{"d_model": 256, "head_dim": 64, "activation": "geglu", "norm_place": "pre", "parallel_block": false, "init_std_qkv": 0.0473, "lr": 0.00353, "doc_mask": true}
Each number is 128 + 24 x the weight over its row's rms, rounded and kept within 0 to 255. Layers, rows and columns count from 0. The size above them is the row's rms in percent of the matrix's.

# layer 8 MLP down (transposed), 768x256, rms 0.133, rows 699-702, columns 0-255
size [105  87  95 101]
[[ 91 183 119 129  70  89 131 121  79 147 132  74 126 163 119 112 112 141 100  96 162 134 148 146 122 105 134 161 141 147 116 117 111 169 136 137 108 126 115 160 121 102 109 128 128 118 132 117 104  89 151 138 125 164 141 156 169 153 132 130  91 154 151 189 114 104 104 138 117 112 141 126  99 169 141 148 129  92 177 123 108 139 161 114 120 118 141 136  97  79 140 137  92 128 120 174 136 135 136 106 141 126 145 134 141 163 125  96 122 157 134 141 117 106 156 120 154 130 123 121 106 111 130 177 141 134 136 129 132 129  87 105 113 142 142 121 148 124 153 111 128  94 129 137 111  87 147 159 137 101 109 148 144 109 154 128 127 114 128 181 137 179 156 170  88 120 102 103 112 129 110 144 156 154 106 133 125 137 114 103 163  96 124 156 163 122 112 138 165 131  82 165 118 148 124 116 110 130 111 134 149 130 105  77 113 105 129 118 134 141 134 165  66 118 135 127  73  97 135 144 126 106 107 141  84 119 145 166 152 125 104  84 160 138 131 122 159 136 133 134 174 124 150  53 102 134 165 132 163 108 160 128 101 143 101 104]
 [139 141 117 152 129 132 115 122  98 143 120 108 113 127 109 111 101 121 158 103  93 151 131 107 154 150 138 120 126 105 125 150  91 145 122 131  81 139 115 109 109 158 121 147 110 133 141 255 165 114 180 124 118 106 105 108 117 100 114 144 154 157 135 150 192 107 130 118 126 111 104  95 130 125 110 110 142 110 168 140 101  81 169 112 114 111  84 148 137 119  80 149 150  82  96 151 143 143 129 158 156 153 115 145 130 151 132 128 116 106 136 121 116 130 148 156 101 111 133 147 132 161 147 130 153 124 117 132 113 125 146 130 150 139  90  93 103 126 133 128 132 104 150 136 126 164 121 109 117 147 135 115 123 139 159 124  91 154 118 107 154 124 102 199 119  97  98 169  91  88 123 126 151 119 104 124 114 155 142 132  98 153 127 139 105 151 122  91 146 122 140 120 128 126  92 106 106 110 161 154  97 116 110 115 157 154 118 150 144 141 188 107 154 108 143 132 142 137  83 178 137 106  93 118 135 138 119 134 137 132 111 122 119  95 158 148 146 142 162 156 116 138 134 109 139 139 157 143  90 116 118 102 122 101 134 135]
 [151 138  96  96 133 166 100 115 107 150 117  98 152 109 172 114 156 123 112 124 134 122  92 148 124 129 128  97 116 149 125  82 122 152  90 113 142 125 128 136 145  97  92 107 117 122 117 168  96  89 151 122 123 136 115 101 115 118 105  91 141 153 117  76 141 109 136 133 143  98 182  76 131 138 136 143 130 119 168  81 111 120 123 110 104 159 173 102  59 124 146 131 151 151 118  81 125 119 155 145 148 133 130 137  93 135 160 156  74 130 164 141 118 136 106 115 131 101 138 102 100 130 102 139 158 133 138 137 165 101 121 127  89 132 104 120 144 166 151 107 155 130 103 132 106 141 174 140 136 127 125 165 111 148  98 146 154 143 140 161 102 170 151 133 144 135 131 138 126 133 155 123 158 149 137 111 118 113 139 110 135 157 145 151  96 121 204 153 134 125 164 131 158 184  98 114 113 137 131 157 139 154 105  89 116 162 117 135 142 146 125  88 130 112 138 134 102  92  69 125 130 102 123 148 100 115 123 120 162  88 141 160 131 133 144 144 139 170 130 136 128  54 112 142 152 110 100 149 123 169 122  98 157 144 119  90]
 [117 108 117 128 127  92 120 148 141 164 144 136 154 145 128 142 132 164 104 102 107 144 109 161 127 126 114 114 100 129 148 140 166 127 121 179 117 143 170 132  87 115 172 132 131 112 162 137 151 149 143 133 149 130 129 139 162 109 109 125 109 155  92 136 106 129 121 107 145 107 137 139 141 143  82 136 143 121 120 128 133 167 107 132 130 121 140 111 136 165 160  84 143  91 148 135 133 137 146 125 158 152  95 114 106 157 125 105 101 136 113 119  97 132 110  92  80  88 164 102  99  75 102 124 129 164 152 154 111 131  87 137 128 126 100 116 158 122 117 103 123 103 120 161  78 126 138 158 103 135 155 118 105 148 110 109 131  89 127 162  84 105 157 124 135 150 148 114  98 143 128 133 125 198 191 118 105 133 115 150 131 138  90 137 132  88 142 127  77 150  88 146 140 104 117 149 140 142 157 107  85 168 108 141  62 183 123  88 125 151 124  91 157 137 120 134  91 123 134 140 151 143 122 121 146 143 165 130 156 130 130 155 126 144 135 113 161 185 144 109 183 126 122  97 145 102  97  99 103 117 123 142 145  69 141 153]]
# layer 8 MLP gate, 768x256, rms 0.133, rows 700-703, columns 0-255
size [ 90  97  96 103]
[[120 140 136 130  91 120 142  98 129  76 154 134 130 100 173 153 173 147  94 137 136 112 140 147 115 129 144 171  89 167 168 118 151 161 115  90 129 149 135 155 141 157 106 117 137 133 126 110 109 134 125 102 148 153 135 136 132 130 106 119 120 111 116 101 110 148 171 109 137 142 158 132 151 114 145  94 132 153 103  99 126 158  90 118 147 135 133  64 109 134  89 133 123 170 138  93 159 107 127 126 115 116 123 121 107  83 120 148 120 141 143 151 133 173 135  55 140 140 132  91 112 115 108 124 101 155 120 101 131 145 140 120 110 104 119 169 110  97 159 130 128 145 146 123 134  83 135 124 180 100  90 115 127  95  96  94 188 117 169 157 132 160 167  97  92 112 145 108 127 151  83 124 134 129 144 137 113 132 138  97 173 115 120 130 158 137  95 164  95 154 103  98 132 119 129 165 127 178 101 101 118 135 118 176  76 105  93  94  80 136 104 146 137 118 139 136 142  89 135 167 127 138 130 127 131 138 132 116 114 144 139 140 146 166 122 128  86 108 102 137 136 109 107 173 148 112  75 111 113 158 127 164 150 136 122 133]
 [125 124 106 112 132 104 152 111 168 134 146 173 124 101  97 111  93 113 150 134 104 155  84 141 151 127 127 108 100 139 118  82 169 110  98 153 160 144 137  96 119 106  99 133 165 142 162 109  84 157 165 176 115 114 131 117 132 156 127 117 131 136  91 138 141 135 162 127 159 156 133 157 122 159 177 124 122 123 135 139 125 104 125 115 119 127 134 125 152 110 118 114 153 122 158  92 150 121 153 130 120  86 164 116 103 147 175 111 153  99 154 136 128 104 136  92  96 106 147 172 117 119  94 134 154 135 117 131 146 184 160 117 138 168 139 130 130 162 135 132 122 127 101 131 104 137  95 104 134 108 165 125 183  88 157 136  81  70 119 127  89 118 116 179 143 140  77 158 113 118 139 100  77 159 182 127 142 194 113 112 103 128 104 146  78 133 116 151 110 143 118 143 107 125 147  76 123 118 149 133 146 131 155 144 166  99 107 129 100 108  90 158 102 118 117 103 114 103 134 139 111 134 124 102 133 121 109 125 144 116 100 162 117 162 162 150 148 158  98 132 108 134 126 141  86 124  92 138 133 128 135 160 136 134 139 149]
 [124 129 165 158 119 150 103 125 107 110 137 127 103  84 138  95 149 137 146 162 118  96 162 131 122 100  73 137 128 100 143 120 119 102 133  81 107 134 146 105 132 148 131 137 193 133 121 110 122 122 169 145 161 130 143 124 132 106 116 118 131 113 144 149 140 159  92 130 118 117 135 159 120 133 132 115 137 100 117 126  89 136 117 142 175 106  97 167 114 123 140 125 141 132 187 162 102 136  93 132 100  87 100 140 161 161 121 128 145 173 167 157 111 116 124 148 139 108 105 155 103 119 129 153 148  85 117 171 103 157 151 105 137 122 130 115 123 118 167  84 141 136  86 105 138 137 118 128 148 100 100 154 113 115 126 110 146 120  93 114 174 121 157 175 166 121 119 101 174 113 106 109 128 138 116 119 151 131 150  88 139  59 129 150 160 100 154 105 124 160 112 145 146 114 128 170 151 113 139 160  76 176  85 122 150 121 100 137 147 125 112 114 140 150 111  95 123  81 138 133 135 122 117 164 108  85 116  99 117 131 127 102 137 174 153 140 126 130 108 132 143 156 109 159 121 136  75 113 173 108 163 153 102 178 123 135]
 [ 91 146 128 153 108 118  97  92 167  86 117 153 161 108 135 116 160 177 128 159 181 139 101 142  99 109 107 138 156 180 129 143 155 123  84 106 118 159 121 122 111 126 119 155 164 115 119 127 120 146 146 121 133 123 160 129 111  68 118  96 162 135 123 103 126 123 116 126  97 143 126 158 146 147 135 125 130 151 148 119 103 122 133  93 146 118 142  98 111 134 139 137 156 113 197 132 108 101 113 148 125 138 136 110 125 127  93 130 133 141 143 175  96 100 115 165 139 138 144 149 104  96  74 126 118 134 132 116 139 114 108 182 104 145 131  98 106 138 113 130 139 148 108 134 117 110 114 129  96  89 113 136 150 114 156 150 182 121 121 118 150 129 203 108 133 177 132 134 131  99 137 112 121 148 148 137 129 140 122 124 186 121 151 210 107 145  85 133 101 138 140 121 118 124 116 143  97 121 133 133 142 139  70 156 123 153 130 134 120 147 113 144 170 151 113 140 104 123 143 113  94 168 139 104 142  95 141  96 133 163 146 144 109 195  82 126 123 132  80 137  90 144 119 131 120 134 136  99 123 168 123 156 135 147 181 135]]
# layer 8 MLP up, 768x256, rms 0.142, rows 700-703, columns 0-255
size [ 91  95 100 113]
[[100 115  75 128 103 167 180 111 185  87 106 113 134 120 146 143 140 143 105 139 130 121 168 146 135 124 144  96 104 123 151 140 136 154 140 144 135 116 155 104 119 103 149  89 165  97 119 126  85 143 116 121 147 150  95 158 133 112 125  88 139 143  97  94  90 112 147 130 164 162 108 124 119 165 119 145 102 135 129  94  61 157 131 109 109 141 105 129 125 142 101 105 107 116 135 139 162 135  79 155 133 122 127 105  77 118  64 131 110 125 142 123 152 114 134  90 141 137  70 139 125 125 113 146 119 153 158 102 131 114  71 167 121 100 124  96 122 120 116 144 122 101 164 167 146 114 129 122 119 129 127 110 144 129 130 122 164 152 154 113 144 136 144 128 101 116 112  92 130 132 127 116 108 150 103 112 128 132 114 166 158 117 139 129 171 137 140 116 100 159 163 149 129 104 123 161  66 102 131 140 119 102 127 144 105 112 134 135 133 112  94 145 132 113 134 160 210 153 111 138 121 155 128 142 145 148 135 108 157  86 120 111 116 163 104 106 119  85 114 110 137 128  99 162 167 105  93  85 107 123 139 180 130 178 126  96]
 [155 149 143  96 172 131 141 101 106 143 130 122 174 152 149 145 134 115 150 122 155 154 128 126 151 118 110 105  81 139 144  65 137 124 171  79 151 176 130 169 138 131  84  99 148 166 170 147  90  87  93 153 139 140 131 106 131 156 145  93 120 149  91 123 127 101 103 134 138 116 165 141 137 137 127 146 124 128 120 172 145 165 146 118 108 162 163 150  85 115 154 107  82  99 127 127 156 101 136 151 133  95 124 123 115 136 192 148 110 120 151 153 128 118 104 124 119 128  93 119 147 106 130 144 152  87 161  89 153 108 118 146 119 107 144 141 146 130 144 158 133 110  72 136 117 115 116 123 126 112 122 134 133  78  95 131 134  76 140 141 124 151 118 122 121 139 115 135  98  98 152  98 139 125 159 106 123  86 118  94 127 133 152 112 124 103 135  82 150 117 158 144 155 177 106 140 107 132 162 170 103 113 120 113 121 139 138 108 127 104 161  95 149 153  98 156 128 140 148 102 149 124 101 128 121 110 135 127  94 114 135 148  92 115 186 160 147 120 152 116  67  92 111 171 127 101 142 130 157 154 165 129 118 143 103 110]
 [113 126 132 166 108 133 159 169 140 129 142 138 153 143 118 130 102 109 119 102 125 125 134 106 117 144 149 163 100 162  95 133 151 102 135 154 160 122 127 126  62 170 167 109 100 147 113 113 132 128 107 170 129 128 122 146 133 107 123 107 123 162 116 136 133 136 124 163 142 149 173 104 159 153 139 170 138 108 126 146 143 156 145 119 122 126 150 155 132 181 132 144 109 102 109 148 127  87 127 125 105 124 117 132 118 132 104 132 105 124  75  94 110 136  94 108 114 112 134 125 121 171 123 100 128 152  84 163 144 128  96 136 152 147 114  98 161 185  85 133 140 115 154 147 185 103 114 159 140 121 129 118 119 150 124 147 128  70 129 132 110  76 175 110 134 117 130 129 123 139 157 140 110 171 152 127  99 143 141 180 143 162  83 128  87 114 159 118 116 130 112 118 113 178 128 129 141  97 126 106  86 114 110 191  92 146 151 159 118 104  83 107  95 136 108 149 152 111  93 102 130  96 133 145 135 118 168 118 146  93 138 150 130 134  88  79 135 179  94 118  95 130 132 120 118 167 156 151 121 122 140 112 131 105 157 168]
 [132 118 152  94 167 156 146 156 134 174 145 146 102 119 109 167 143 125 108 140  80 125 147 143 180 116 124 107  84 127 124 105 170 120 123 166 118  95 143 149 131  93 137 125 115 152 101 128 140 132 111 119 160 134 150 138 107 139 160 103  48 122 113 125 102 111  80 133 149 122 118  94 163 108 111 120 152 138 129 117 128 144  97  97 145 131 149 164 153 109 112 132 144 166 123 149 166 122 179 141 101 119 134 154 173 185 107 141  82  97 162 151 139 130 111 122  90 118 130  98 115 133 129 133 103  99 143 160 125 122 159 160 145 109 121 166 134 111 149 143 114 106 127 127 162 131 115 122 128 132 100 137 114 137 108 111 124 167 111 119 116 160 130 101 126  94 100 107 168 170 129 163 155 122 113 147 154 149 166 118 102 117 129  79 133  98 174 137 114 131 113 121 133 165 113  65 179  89 135 141 118  97  91 139 128  92 153 141 129 121 166 128 116  86 109  70 123 107 127 148 131  88  86 133 124 156 143 105 105 107 118 122 101 122 145 133 125 148 167  99 147 121 106 141 163  94 136 110 124  75 131 118 136 129 137 155]]